From a checkpoint of a small transformer trained on Wikipedia: biases on query, key and value.
Each number is 128 + 32 x the weight over its row's rms, rounded and kept within 0 to 255. Layers, rows and columns count from 0. Numbers have three digits each. The size before them is the row's rms in percent of the matrix's.

# layer 8 MLP gate, 512x192, rms 0.107, rows 367-415, columns 96-191
098:103108118194087139137172179136180123109138121101139101129209142154145089109113133117070061131134053059102019108156146133165163126181132115150112122155138177082102123143114138172163102114101102095143163128119163140147155124140165070176125118098160115103084148092135103146174154145123155125
097:163130153167158122189086164120106064079152078119098137127156139114129141123118104192164102073157190163126190157148083169150156092092200104170102153137156084127124147123133117167149138174116154112109181135176157117136075083131149082143118130135110117111126115131113120181137129096057138155
108:109129083141143078136100145148134179099147073098183131086073096174118090118111118159093167132117117112122142115122145138108141123074106136163116100151114075090171162151165126158139173131121131090141166119146144135107156149092082106123106111109193130150092132145208079138170139147104191148
098:165096145116051126107171114154130149144148094061109128193128109171183157137147121148123095177095112146164112097100108105113112136137112121109145144107129211114122150178130156111138117158093159137106135121103116125149132179125104152147164175182098127161132102103107207076123161098163077119
094:138144084120149157162155109084119167172134082123142134133205166136141115183137147165175100155102138128121135125115082163138128135132113109119108070100078120145130136118134185086103092188163145111094158128115166099091053133061161124142098105122104038151113142162168136055101148167107176150
107:118142121141122123126164130082121121147106121085074104093115179149152152107129128136154179091122081152110111066060091104159068135136105116128143177129122143148156186121073142142089094139087075139138159135126064062132122075181123128138186141190110118115126083111116148155135151130178095161
095:111068070099089072108143115140086140142092092138160154166188133195120150112141153108181131108099178161137125060174095142141114154145132207163163099134089150090109117188177098096092137171069094173171146144137093093146151139142112138208052120135099144157124092120155146149120137160103130106
099:136134134128119160131119167195069094145124124147123129115154165159110176112103089134159087148105123101116076116060111168176155144096098174140112155104070124107062119137118143169099175138133107084124106149143163111118137133117145159135200108129169124129148088121080153161132129098156163162
105:163121107134087115181112206133122133147118122149089137157150079141130155144138082119161112112161108070114163139182113100157111077162088114081110107163124148064181140108147148100132151189102081124096068199124114127177105168093082138124152147105185134147113111134138121147133146077106125097
093:144176107134108124159117155086116104196173149108135155184103123130116110162117080127095076178138091118160156180064111100119122125119138130119072116191162135107116181175134135150132145171178095107131123134136132129109135095107094201124141176145117121163145060165110103137126174132099114157
093:154125121148098157168215136150112123224078117099132106152144092134124098146091105163155106183083141111112066112057082132128112123126128162173150139167174187164061105141096161128150104141149174106110142140191130112152124163148184134155131125108178116131163185127178171144125168095077176125
103:143071135059139109138135126136154100102139127149129106075160082150121140142124113136146155151165083135084121161074113126130123104194089098106124147118119127061084136126202167121127118069070168062109072145170172088131193121124124168069119137187094079141124117101142042070130174078137076175
094:111101155155163088153079169102126118166140160162131147140128122077137096156147136065183174043140100101158161118159103116086078119096160129123067145117127123191033074175122139080128038148130157108149155222149145077141139099175129177135040090087142167090174107088144096124134099090130113155
097:108174070125096126210164099139119147156151171117147131119153224106107093109145122141186103095121133137092079117117125102133071128116056066132155120126105096149178101193158070128104133134135123155141200174122116133192138137142175075118171151105094091093139137107109136180064141130125146125
098:140134111127099115162141130121211115150194109065065165118152092154156102113107183112120142163128136092132159063138093145152096146075127124086122135081108110143129128108119156154106148097086133119103165124130147166128156112066172132145083126115188169131152131126095122148166221136143149124
094:058114137146127173130145060164135113164118089121125188157161142113109197117137181188175137151057145187094113075139171141128153103137120133131157163118169062137109109128170084036125145098122110153169125078142112174147119104159151122133108141099114107117124170097147141110116162098117158127
114:146184126134100163169087159075096154062064140161158095113188066115096134142067149154156164131120091121121109142138096095121103178074156069097138170142143118145168133122147135098138097123081106087162179119089158124096163113134101196123091133142136130145163101113137115127150113140085122135
097:114102137073131122106129156122148066111138141113146120089135210121166125098124151134097066128142156106172108131113139056079140177071127069180101101149142062146149114155165104068140112096091120170139113174080085204113118084159087165148089076153161136140186163056145089190145136119086143166
102:114155122126144153122115070138122147060096109191156126146136107148164081141137139119136150155176189101120078143165109227163064117119044160135099136161128137114100112201119098163117094117175126130112150163138152173182162147182152145158150151077122135085117118157111093121144142110077141128
095:120149150121124098157096176189113169178128116158096139148122118169094144160126154095085154169122105132177146129137142129126169144094124132102141158118198117119197117098185085105132094142179111106124190077173139136142120095068165180133125158083147139070106105152204137068121158148100107160
113:182138105086132115132156195124102144106080118148135161170202160128143135135118161107113136132157161176077099114129104161138120122182128172151129139100144162145129183160134194089167173116125141199135142091134133100163128078135069123103133149099061143147177105139145144091100125127176143072
087:130157139069150124097090121108071112113141143120103132143094160151149112162151046074141167110132148136095124082129116135103113088120176129107138198170102106160167096132126156089064106119115071155186169116168109185131133144073092125112154167098140149075098126151170091112162142167121115130
101:071095147106158176164138145137107153161083109137120095132173226102168137141152095099108132132116147099119190108088115129121111140124125113136050117142089156082097134175082075079128210138124138108111140155128121088082074144127107182164137155104171140109135115087161137143167135096152120168
091:131124164121142105203063154123130123168116138075138158155163161094129149158159182062110082125105146138134123139102123134143130100126122128157111207139135074120193090154099186090094084088137106176157131146096091111125122151076151131073130183163111209147092110070154083186181127158110127156
099:141129134119109167095137126170117120111147150124188159170072200125081128147149134080118083180117145092108130094105205087170200165145134110138149113145182083088123164117108173207114074160150074161098120130091107120101062212122124102129090142098125153124119120156146069139130126122173108110
105:195167111117180157100065138085112082087045151135119141147126117202141091116135132087053140128104091075124140121081092121081137148069180134146120104143087196124150098149203100130093115072173063141120108131122112092151152137139136153091121101120165112103090083168107085162152183165132150119
093:096087119084157114124153209116145118114134177159114171189141136143117154161138116066127110130071083152138117154152169168115150097078107128100111068092145129072122105103146132090170095096113062154090123116122139172123140176138145064156166125109102145111071121181150147141163115127062090150
102:154114117080119174117054119114107105080098152083121135152144156119130128169123146198116100124102137146151124169123144153118084148164122130153178172080127072118118093071128092152149116057144113116134140192216153120148132124088149125179075108099170101099116128114122162091060151201148077074
097:186133114156191137115111123225144105137080151158112145136137077135176175100099111108108101119107083108154140120110086155140175130084088170132117121150149179144093145146094146148096131129126153178104128117102112197102094129088137155096076128106115068128171098093148128160119134175139115134
102:076157128126090137143157105175137193113097144071110147099143134104084183143151099099130106121154111123126124149143152143157110125128100115137083140181152153067113132161126071046192023108112127101122086066124112135120217117156161126140163113137126089101176177128130140093139173113166109102
097:087135114148160100125104123116164145089132098105119105148145224139139127173171113038152139106104037077172144174148129128106158075128174087139131129092142162141117164099106150149110160212083087114123130126123148150109124151126075110134118075144150103124170132147140132124124156123186130111
100:152119098176140102124119117114135147125073120163122093144167106140132058119145108146114100148141203155124154154172115092116110125127117125083134145157095129089115143152110133160198085071093140183112145129000062115125203080157134125126133092166086162110088141113158087151110122090147085102
103:131113063154070083101195135153164109144106112089101168123125187162141133137072130094171106073144183147081129066158105161149120116137146125082110141110114139206093145178170059108117190107133098137143097168133061155093145092102116131110100194096125124121165112100186164136128116068158072134
099:116086104152152087104170182165075151087085109103172151139158092146163076036169126162141094155091146091102061107131105107114137125127162097172132144134123199119144114111168119128110065128111124143138105125114129144119130129095102101138114106134141156111155101147157139164159137114165138198
095:145138112077121215151100120128135131156096181130102172160128091070135118168153194059122154139127156132122112093119108097150187169072128139108128119081162148096140122142124131141158121144127114138098103114159113192125169082119181181176181160111170102117131164142074124081163187099129124126
097:120129096066180138114160122144102134116120126097128151146145152132130173170132131110074111087112133167107062136156125118152115145127081148172102142024169173129073141148106154137103136153114130171140142077147177104134124156145058147117107163115073125152170100110123159136092130124103135129
100:188150138132091134141128113182135094110115092116148150102112171100179147041134127127120145155124138121105105095156103109132136088096152119122129151127089083156162187151096139070114151158178145087172143115185116183094179084119133123137130127159125189125134148088179190112179136136156072090
103:110160124130124100159189179129109195125135041098185110095133075092083122072104142133100140103179100076114161130171136158156096158105115162182112119069139140124137190095127128137137132134155146136104122162094104095124135112111110083158104136146143158144113139100198104148179134145170168162
108:117169097060174132166122109133125142114197118128108069137144172098152143125170161131120110089151112173141139160114156129134149137088068114125099140170126093125149125140115144100208129120086129064132181141116133162132130162167087144191157082083128139101037142153120139151158135097075083104
093:180121074149074126111099073111101201129113147117090112141131107122086196130148151128132099110133145172090169092134121155060175129112138134083106115146099148125174085174201111101166120130096139148092129130119130149064167170091123049087095163076124129168147083083085139145140122116120115104
091:128137160146083144097078090147080157182118135124178133082154103137092087103114197102147131092153176161117136159148070125116171127112123063118110105087126135097105095185126127149121113139174075154183141172106165174088141120151137069161141134034131183138142123084115094075165116108159125117
107:170102103141117149105164122152096103107108107183110069123165084075180074100096175155129085082169126138122117116110080156103147131102119181132076192133089075163087171128121099116142181115173128132141080112119122064108134115146141101100186122173139107103123107117119183100142151168171119129
102:148053123141155121129143198064142163117151152122134119141092104244141080141138108156162150166144138137157123166138100141087122160171091080135145128093126100152188169100144108141132169195074124093132148123111089122159115116159108157115153078141216125102150068110104144122174138190120095139
116:075148191120162168040140118081124151162127147115118159145139161145075084083136164156127115133161158120130096114146140114131154067119093089081136100179108071160109137167127189087151143106166137193093115086115128124095104159109115128138106124111163151154102140096149142082096082156126064164
103:101122146148199146142121059099089093164141112116169093132159145115126110085175102110143111195110133117115092125158084121101144148122155087134143164121098110122137153142126115153053152158119168037077117107151166113124139138178110195101141135082147201090089144136160106145116123168118074140
103:126163214102082135096127101139121160093088149118171126127103110140127198084179119110143179078129138099126138101148129164127083129089105124137119158134062111066094149115146120150106125117125126116108056103124168129154175189088174188162143124148110149108091096070151086175126140143089098127
093:111075091100171131113149133125201129115150075142105142175107157109137104132175140068092129100087171104099108135128103113109105092151128130171125100117119209135131081172122106158097098171104082111098148099042080086120117213160140061119053127132146094086075162101141159132086119153142074141
099:163107188106149152118126193186152136122156177131122146163153105147121141144119131169153111135131156149189121173128156207093094143135153136117181129140201207109086110135158141192158134143056153140186127186169145087106133087117169047170112124121073081076120140165137092162090122141146128105
096:099115149103152110148094095149114228136119137161133090154130125153181126169093137085129070184053148128186145103098067157098139170079125125144145171146109167116100152122110141130163118147127090124065129129090144159145070102170127175102177081125078081176067143117160119141094152126123099126
# layer 8 MLP up, 512x192, rms 0.116, rows 367-414, columns 96-191
093:110113133155120157158093122107135075102097131185142218162068156171158119128131118134139144106141086138106052151110107109143124187146096150101129101136152141071071168164116111151144086142141119087104140124153133159143191200118130143056102160120042149084122140115176115085104135140200161137
097:133098135161121151127095140149107134132153086088150117148103115127144108140162084074082098162082168051130113092142149167126138166177156091135097116092096118058140113066112099140125134173121165131124113155181106133137081181126168106137110125097081141118143148082145200065201132111196121106
103:114056136158114116045045128095167132166128151117091122146100136109159145214149170142136094101141144137124137125130171095160143182104106051063144185177053177077110114158111113097148099099108119161127186110158104058134117145165133167102114170150122095162110125133125123111068072084111161163
097:124113123109116160131076122120149077172177169100127151112173172150104081174145138109102141124156124149089145127112115143122136097130115164121159098111092131149159135098171110133154125116132180114158164058079090139129126079117135144111136165104161197107115188040175122089081095121153126056
096:177129154099198109143171147111066108163123153035157130125121088147142138121104120118127147146106103068122159098163083181114100125111072108102121115071104060133127147161133068079160074153144148099132135137157121173141095143092135118145140131158114126091149111110135095116137162118107181134
096:173110113131164211095142141112151174146091166110064152127152138154123139109131169150125141139142140100173140071195112111140131123141113142135120149127108063160179162112146156069091129126080097145101058081119078143112230144142072081122110124126158106164154128116148133166145122110109143101
103:129124060085187115140152098114150141142137100198165079102140147113102127129141121139184083132110128116140044076130135083141181171157145105091138166116153137141169199165147098158141113098098124095097151108164124126116082141141132073166116132117138115153119105103137143131099162130098132108
105:172148127163143191169106118071110085138140174082129052108164097112104072092148123100116130099095062141108155216131079080120101154166159102120120142154106110129149096083154105151112143172117081102098095119144084165042099130186154135085166129114107129154122121157104151123112131128113125126
105:085105143185100140173162106131161157123097110121131143176157149107105139110149074149153056080100109125068151123103088145102102145120125159160093069108170093169148166147173093138141108186132148138115064083192172132122116100144154104156107137126138081147113126139098117076136119100095137123
098:185138138111121096116133112166172114129162153170119096137130121069143172122137148134135137136061119121073125127172143132140121149083092121094165158158096150097105082121121083085113074130090133112139093148100139119172209182135144103120087129119153145232120149163170160084141082095161162095
091:089088126090167133108103151095113126143148127141175099099084126124117120137189106113140142057159155096139168149106127131065143142097149120152110100147188083164122134145156124113097188156145111161120146180137140127067111076088162086151074105124146111134123121123127078118124146063119183112
101:100176114102164151170129120074148190053181106151119163193125151114160144138109096136136064153131142154144087105127114087130082100158167106157150170083150146135130104099101129133101111159127142180123126110176140127067107202110120156148077121101154158110132124122170215073085112121122107125
096:121158107138168128110163158130183184130135176194108117147096154069195118123097089125140116150121068094127121116122101074154145161110104155092117095158172115138044147085164094115126125182149125117112147116122174142142219132071159093145112126145096147109163102069150131137135178101155123143
097:176136114068035124101189128128205074080090137140109086187160169075135110132101145137156170176143108131145131121163076149131131108079118118102139113104104072167134133073127113084191164106108112146084123163204095040149063145135086109160144184090127171154158134095174141109131101055110156146
090:156171131128161168123132167195085146099097141194127087111154119113110192158084183101164128153092166112186140180111147103073126164212120093147105109146130143131068143166148099096252155114120136176141135114172137139131098160096076102095119134109093119196144131150143113103134084152198108129
091:173176115115120099126129164126192110150125148162155137164141160140178135141114082079108160154117095135144066180089176127112132142170156087192082174123140145105152097170160106166083143149126133085123121139133177133067159124049175155158144167096121145137113084112149080175180130171167135148
109:121128076075118101089122074129247162135123152100155154101156150127133075123120108127102116144073165148140119169124118191084133112141073137151126125148090140131118105142143147162155098148103150162109115117168125080131160122183151104088122169133118193087108146111128223119150144079153113097
094:124149089211082163142110137116162142134094137106139118135070090147152125116091152134056163153112104108197106151139102168091124152132113117087158097115192118093147161091087106081173123170188130093125124123175135083078103169156081097131119146117121061151156095130136138154156107138109095139
102:102126095131136158113126134168117128119087175130076125094129120156141120099127138094108160142107115103155161060142125098199143113154138148109115095114132075125145103090115136120172150084200145082063118068113136118139052103167124085048129117093169161177129152060073139098122073142192174090
098:187095146144124059058144113162178136139112137135112156199099134149161113092138121167092096110089155135062056124141158165182148139122112152101110157133134160120067144111153057123201112190130148102182141129062166114160100102048168182149118117078153153139151156118122145092133130204105091106
102:132169158211106108139139112120151119135102145125118140096108137100052120152098117169174167182168147111151106081141155123073169153133102138065106141167082157140125049118091114157154104144164124135132141153116116210109073170175138117144121122118145126109141125138105140145128114112136113143
094:090171081135141205154131137119117070147136094144050142074080131171116118178085146145156172153061112091106123119079131143131082137076126107125067125135147088154151106185073131121104065150093123118145142110088081116102090116210108134128085169132119149161082158074142095118159137079100168153
101:098167123116171177170154112148172137191106122119183135133144030162098077094116176117020135181125191092130099149171095098153123081192174150128125161142062143115111093138144192103128047098144127088138123135157139154179149120118151117162073078152148124138125082138131129133143140136122128136
095:145180128122123144105086089156090132190135097158119131141118067130153181152149058178073164185131092152177098128128057110165123117130104133120088090089109104126154145138104120059083100133098142132157110122094136151103151147096108131103175036136077094148217123112093134100101113071091127152
097:106175098111081128106147115149108184130118119138132181145125136194124111117101114176059115134217131136056144142155176105093118156122145144224151129114113088166126115130156133157102156127132135110116116118164135136096129091155093078143161165050161164156061163164173200122105105132101136154
095:180131123122067167085153211086165144098151157146094120070150029138073157135106088133088122143077124082051105126166142095137149189147176165134137120091117156121146113148177126158105183100105152136078121157174122125166124157129126161126124104103142143133102113168112095113159166142158134107
089:154143086156078160152177104143139146125154153147127104078060165167077157141126115111109156144145151107085099120109104161084181205178128172128106094113124114141130053141125077077149157171158096173175076144111110108151138115075099140145084155175100162103170155159129171083139132131121144182
106:129107091156127083111098103108114129127123162133099191135111146085082135116108098223198065147107174203137130139131150149178143118121138170114176098136149157143138074144109062116138154129171130159149135111093138186112118115149088143160141131095115109148082118122131143087136125155121145106
093:112121161164096087109135141149109155135104142122129150132141096155168069133153098119131181075103114130075083066205101142046131115129095073135102142121119096105132130041105143072139113159189137146068138129132180136109128145102081116106175173148158110109149080125141095182130131134134143135
100:166108134102130131120111164129088159114117103075104085106133134160117189099109102101125176139185139122087101108146153137171083169167094157147167109169147185135119167151101143096156141106133143157116100133159108115122122148102147135158153094127111139134133175104189143140161142150178076165
106:087143175134158102110155130164138108155101088096141122110131103099124126153081122164129125105124121109104127128154155068097110113130125117086103085159176123123160141133175154172166111131107153135144087136131108095098130116102163136129189088129160156165145131131086122134089109214116114131
098:193099116115119156146112142103109124174137059118146153112064108094180080182194109113152106155139133130129065114123082110134131110146069210124174086132185156135148178169173107154108182135137123089158131097153113152108135110149177141132162123145075101107146138152107089162152190038176168121
095:150109160065122088154054096117137134126169134121157179145124067166038159111146173141082144113134129087119136123206081132134129138178041175099132033106120179136167093150183121110123110162118088167097115193149152125110135130139115191127093145126154105161097208045129116144120119102112120118
097:110103131102145161143113153134073119118149142167163078136083162133149135128141126136163160128120138190172172148142173178086149143161106086150143084141138123082104101096091065157134140066121113075123129161135091144206114082129155129172157114153121154087116129128151119143118128161130088142
092:103127164147137094155094130142112163116140130108142134058121133119118107167162122080109076161170132111127082110146125151138142063108152145070127078133162159182085155101082218084150111190137163133091146111114131165145083130121138145142136178115155143081093159128139171171120096104154102113
102:140130130135166202170066040146132118039204157090121098105107153159100082098109108134149153108115144095148146121127079150082164114183130088139062138157068114133121109101114087164083182167095132114117155189132108169105120152107138138090124136137196098136122119159083116110188142123117099167
092:139160172115115088181092165156131130148100090197125164118092165142149114090131148162125152107135147124135129137110142077145066112160159174092150129112146164131148096152076147123156130124180157098132110124090070110101086165131156169148186129126167178148117119080132088112162133125105119087
104:103138126130146132162134172169088183161121145164076074138080163100117176088100093103122090147181119086131101084141110096156113112115084121134144073171101162125069112159169119104133118059183084162115121140094146161143176112108173107073152126101145136140078196190154137163128157096092124162
115:160139110167131141142151135118122110127096113140155091139195119116152152113108171096135137084064135102161121122096143116151156122165131092168104140123070118134115084089139188088135176166106100116162086163108139091055107125058064126151122123072090127089095179152192115138148154151160115074
106:143158105082096121111153112096112124121131159126116092091134121095175112113152147113104113119136094137033150132102065174106158116138102141121119120145128141147142111195140103145143149129183152051125097115211143153055147171090103143101132190186124053134173091142115149093103158141072182111
089:105149182102123118152126147145197101106125081042129172109071156138125135130126121126137112187137115123099103140142089127102084120074147190101150165081112115187201157091128145120153127131093156101066122119103159151221136159129132202116163156118185162073171202125131152122136142154119121119
100:123119149167152078116117105208144125157104156122144134078165167100135172202123094135167095126082121152137122161090186112111126141133122078175130082122143167062168114097081128112075103134080127088127183081101159154096088150135084133158170157122162160125102151158103159126162102092075099133
102:101113177125091082123180146150176077107141096108180167133103148120162181138105095084157149155159180165075118153138173173116198099114118115173099140131065143126133082149144159176089123161103125121138165135161131118147131090146138114136146162122147115115180116175115183116099131113089135086
111:087143102163122141041138169101110109076118134117140131117128160122017131086174088158157174096202093130174092076183169108108102122093162085165177179156076139115163108185153135114160142124164123178133118114138147120089133155170163124172126143133156121075113121122164125084093165160142181159
092:064105146136178141159109116177091093169133154161130077170170181112134125103137118150105130115120132100133107147150114136128117138086179072125118133105103103123111165123170071112086139176136139119125167135138113136058117132168136140099186145098114177097204143074117106160135058132105126049
101:084075104168067170141128123108104078108156141117133165089153106093115124085087127103075169169149124139138139159164152114137144153093149072120128148107137116143088117121081074161139145110116104172081111080130163171064128030120157123112102106126072111197114124115120206111110105147124117199
100:141132117149109106087167114116111168110048146140099133142129122159153140100140111144116120193176094141111058164136132140114094152143084126119151139154137142145185108074116080124077135092082077123111125166134187152179080097131109119156176189124134124082094137139174145135117098199094209096
096:154166160121119159085121129107134131137097156130128130140049127151113167159074187114149170094152147105062148097121101122088070127156101127069176108077101101090119122099099104125126119163155122143146142105159107094129131165111165093104120173208120127127098160156098160094117086094151202096
# layer 8 MLP down (transposed), 512x192, rms 0.0425, rows 367-414, columns 96-191
096:112142122094091103161167142153159179110142112101101105112211135161130118178123133132149129100149165098095129142221122123143105150127171103148093178100120048101133073120098119111121126149130186164089115109162127171174064102125129137137135109108123121115164165132110132115120105138129152125
099:101109151108104094125109138163155092154120106114096093131107118151191068074152087148157115119169110079149165162106158122124132130169147198170113123161095097130111160135157138125163165120064134170167174131161110150162119127135102108116171121066181134152099143129072093145200177130101198113
101:123166134176131162112151123135143131108069110124134106126139174156128128135108140074131135133149185090143143189113180079107134124122068133161094110117086113172101068092101120165099139145178141213138081127135103105159106145157117093107147193151128112126164133119123207156060188210154039104
098:118138122100100114129151171112121166071122075102116086099137129133146079136165158082123108104170174061168133156117128118136161153113153111164197176135106180113191126126150124071147126112098170082146128131165100156170071172132132111131165172149109087130140159111133151158173163097080147163
094:139146108130105138113104129098111075182122141165159098150121120108052130140028192068139091156119132096157095078147130116100092092120134144166137137121105091140132095160124109136139118131126130106078080150154089146134078095131170100158105136102109169150110156101154109117156109068084138150
104:178177109133142099138201154172087132134110130157056128188130091117116176136189140185156129123143147140136143096131131172108145080168081120138156086174053092145170110082188196150102173084156112112131107108160138115132174067111151082101145131135093138110097141152157117101136131151181074108
104:125157157094084178101116125184137143149128143145131071152144105159098121170136168141185183122113105085062101051148094121109071131191164111132077131126149110127129159090164120137076038086142104093126126151081185151123082073194086081129135160121095133129094128122112129087135148147116104093
098:116146124147097148107127167127094136045132120148158191170061146059123164136094125147156165100148118129143159121112141031127133159122062106118151178116113078079147096148151116153169104136126080112103148166124101150136160068161122134089096125099154127158142114135123173125094156153118125145
101:147156087066139080181167102165116100133134139149104070109166127112131137128200161102151112131139129064107149140140146193127122118103120116131141114065091226122139114146146137133196080128120117077110100109100092121089143128144111115111137154080106109120161137079101145101158119052160084116
110:122127151113125157089118099119151116165058158148135072154099167157127116157160133187089117099161135077202129113093180121167148124147097126141139096156095142140118129163122163128119181125153136063138132154117138104132102133131147137178185086181164173024114151127092165127139173156145158075
088:137101117155127117083139089194155130124112123165150105125119162182146157095090130169175140139129137173102108095149173185160125136085142148171111176097119065112110118082153128144128088098109117127081137111163097177154124126083164056122112099168183168123164127112127199079187118120153115102
097:122112148092137139117095085118198168092105079128158163159096152101130148106158110141081097095178117113158119145159097137180199067066136127141090081103101133124145134136146113166140078092131111136102097122153102121145106093152112143162122093097197128144136134079128158111138153152095106130
093:109096135139105107153090089122107123090110188125135123095176101014068150149054161105109174096102135150098138155184141123071028048071100136108102079093096126160086130129112112127049138194151162110060140192112122139149129111150097116195089139109167100110100105137113097121140101104169083160
100:112138108138118125169127153101067123165161100082089117094120108137123179076114138168167166107145125142073151197134121118101129142152065117136148124146150038133144145136111091110180119147081153105191113156117112160139227165081088146142159097126066148163141111144078138121110154174140109132
098:123169155154156149128147117162146115136092074096151099139130160137158223115085080133140121124116129118116163064099104121120079170133137145117123128106161157117120079175120147101236132114132124116111165112112147173104109108139189099162103169110145092100152111137134126131166130163142148079
097:152148125153131111109103171179199161108069118168145126116090133144160133066114144139142140089088059087092117138116139130087137209103095113167138196105092139139156167080089163168150194169130105152185109062129134108107148167164144110173120162153091170153171131163170141088148107098095141115
112:177184091184079143111168128116047121090124132147178103110162099076137171166092113160142181155113119106131089085162119130141146135120133113139100148179149120111203126086110111060131105097134116117111164168051171115113069159091098168153119103116136124166170166111081083141111089141062151125
102:110115117104170113083121084141122120184163123162055091136128124109148122118135121148155077120162119172107127095133117111186146168143112101079139102180182185152140156152100146145130145119055108113090101095087148029144095176142128081128108161143132116163154112180086106107096077090146125044
101:154121181114111149122160100122143147105091108120176127119148095120099063157116107136113158095168141181088081181131134177111129118107085110162132154091118145100109128118174118135161108129082129138128154139116133136168174127107126209196172180115085118109127112168190109179117151160085090134
086:126154143150149138154145152093137140144178063078106103062083093109085096093157110084120186123119068138154127178126154138124115116119165051082114128132123125105137096143080131103146118114142093063094189111146077134090110181168132145126137197207128116141088097159138125068140134099062142136
121:120105148080169119088168141123161147147130097143148160137157161132151144084133139078077106091110151155064109100137125130145095113156115148182138131108155149125121151138130105128065154122116139148146114107148147103146147112122099117085120112119089138160128109138117137102136124130082121133
095:080054110091158129107165101128166121100106135140132121129179157068100124101103139164095150132168088145131072110153153104173121125172131165149137111130098046127135130087157077108057139121085119096139131157119144148121184080146160120087121121108157145118161137093057154095070161154140124153
098:083120149156093088145140124078128100111111193090161164135128155123153095233115123145132132105180132141139170091096147058166135196133159105151161099173126108134126174169129148138114110122179188148153110108082150094139194156057105118096096148157112133121158112095102092149109127165117136058
090:130131106129105117159111183172197145090131053055111121151168132120154114140097159109103134176159152110117181158144127097140164145157113072188108168136145148106172173059097152149158178138101159106071140135122131058082140136133151097105101194103146126092128119172148075183107160138179141128
095:115088115114117118100124129099138091130123155171157137127168191120156141127163157065166114103087119156195187089109185146110242151160124129139104137111112187118125147103113105117143156120153153158197198111104142105092075191142118096163142166140154098159143158141121128171140128091123159099
098:095147098144126091145186128079106067150100170074111154110113119105148158122108066143156162158138159117157111145140122200145166167115116164058083142200097185119099142111169147098055123050121125121135109120118092127167135133147171115190132113122127128070181090149082044138144152114174135105
089:076109127148080128167143120093140170128131132115122175162122140164120117170140195160206080087127092097155083126104161183131134082097106114112186112150105148119105059116134109104167134121145161157127201133135057125144133147139134063087144164091124146107097151167174148145158123149141130169
100:129136163137095169102125099113164141204070130126121132122141067132081133135113133173113088148095143209175108132138147125158104186101120131111196141135091089093162104080105124126113172080183167153090097133067088108105120090171127095129144085147122126101072052096131112087070120086127121146
097:099127105086131135095110115125141113136122171140126113117093113097153144126189123104115143229142168120086113094176178070153154129154116101177093092167076148142137058095163037113096136108112167159130085143117112157121118115097105121108131097141165196107139126139115078141104105125053141142
122:090136111106126170114121120159118110081141111142064127116153088143107173142128093106134117127140127149103110097123103109137137158124109093182115151121107211115145135144171125085148135137095160127156096102153107118156189154107115115121126144127144119168133255129090125113083170136162132116
097:143141133122105150196141163096137114156131120148090150104115125148114137098144133110146172096096089096124140088124159138125102121173153088094160141100074123116170105134090116080180106112162107084084139127125125127097186083122121079151106133158115173158107076179111106067167146041120147166
099:161135118091118159084145197143124141072164144187090151131168086117139150044121135167148148128146157130121128191152179176083067132182065149117155109112119088156094087131104107161135140144131118119109135104106133097135179122138121113149125119186129083145100146142159139114129080170121082140
092:145149120137084101179111115088094128138153166073171128112085138145107114182154117132112125120145118142121150098132098118170183090160107169147147139193092154166111133107133112120153133150183147147144111120144102145061139166119080069107090184154116156088117109124134071101092083107108119187
094:088175088066142197106149095193136129068083090142169141139120187154079135123166181109095098100125124125160096144122122109182112167135076130178188080121157124159125096149111153136175139132137113153127135094082148196112100163129122132123087145136133179108159104149100153111130137187193137118
093:102090092153095076200152139141145120171160131197130166081121156132121120085106073128144123164056172117151103089161198126110056136150134138106172172144141108126214123088143120091091176176129174138129084081167121116146121096117106120100130165120085145141160066069154120136143085106117164136
100:123150137080132096083161138120139115147123121170187201150182156118127145193129160112128143129080119120071116196135191143162088134148142160137110167076184134174180106130111131129161164136091099183085124083144197109116142081065113154108119151112080138126117108102143166143132062128107099092
101:089137131171161132121131122166153148171100107123155099107155099168111094126110165154104092092088113095171167168144141109124147136125133143142184135148153116181181122092188096194150123106120133097142109090078076118115053090138137106098162163131078134156137150137118183163108159117122177153
098:133167122157083150125119086180151087124208173110074118200111149162096095120190094093098144157064078141181113108093105178129133171165071125093136136159065127130161162188073157126055144159142082127152125111089086159177105113126130158130113100125100122160157074135132094132095142146108133107
109:128167164082138094203120085156186135103119094123096094121152146174169089107156177115141115162120156114109147112157118155107094132179117085167128082153126122156179182134167136132065131088097139147088148128057143118078162156175116135110145206167173093120132088159067128146099169173133099170
101:130194140157164102093068145146122141145084137171165103115114101126103092166080123117094117147107183140157083157182177156139097142134154091178137153102124132126139124115136228116080107078133070100149158171094115128132162069131160171214140073102123135116146118134158114168114164084120107089
089:126137126119162137164099188151119107124114122100095164175157165102138059139148131115107145124124155075119114149113133108073109094093156128170072167117196125126143102223138095078121157195136131114122171080089154086149096089130111123107144111114159117101153137087143135117119089138102175043
118:153141075140060176171134150141172146064146122137082147138143115128126115083141103124124123141115142055101118164094111161098123145130115116099138127120128234136087121102111131150047094176166067127090130113146122150128143139100142124178153190136125103184111150118125157155124185132111136120
093:118187120135109150097108106169121130109140097130166088055100133116147092127132090121107166137099080161094142168139106099148145088096110110128054119091117180139122134163099136130164166094107150148103204077116106139131145138105106124135178145123105107107212124091153117122113073141091125110
120:118100134102089141153070128097193154105110147156156144112178202124169117112118157121119074171123089110157108120097112119169093171155167099107114098149071230136113132138043135186189125152169130150151103096152093112194069128111166137121052157094126165124142123137144128136097050084137177160
100:121083123138132110108121090136163139149168144116155117098157173127130072154128148162132137115151144072117157109126139090176115116157022039098094121206089150065106134121113142200140112107085124151125086050145150084172098111158149173126166109128113083139155122123117123051056154107068201110
095:066095161135159153146072116089128122134106173189144156193106152095139141120104121034082098095144117089141202154175103169150076175115155128162135110122111155176149131103133194112155060089122154121113078122131120110107081113101102121149096158172083063124113066124053137140104118128081144139
096:109114149113118135105086123146145139107159108166188163106128127127142107181107116113098127113118171103116172131092060082129074131128073109149098113136105134135095107149174111110097166202167113138136085157074115168101216132141120083131088127139133109139128149073098146108146166140154065103
103:118149115097099123149139181121197090107090112148088142076110134128195068045093155101146103178159159130123148083097150147123181095139122139089104115144136088144117146084148129086139154079093144187102111089131159183186128177111084148082116131101128169165170102144148147128151134155109121148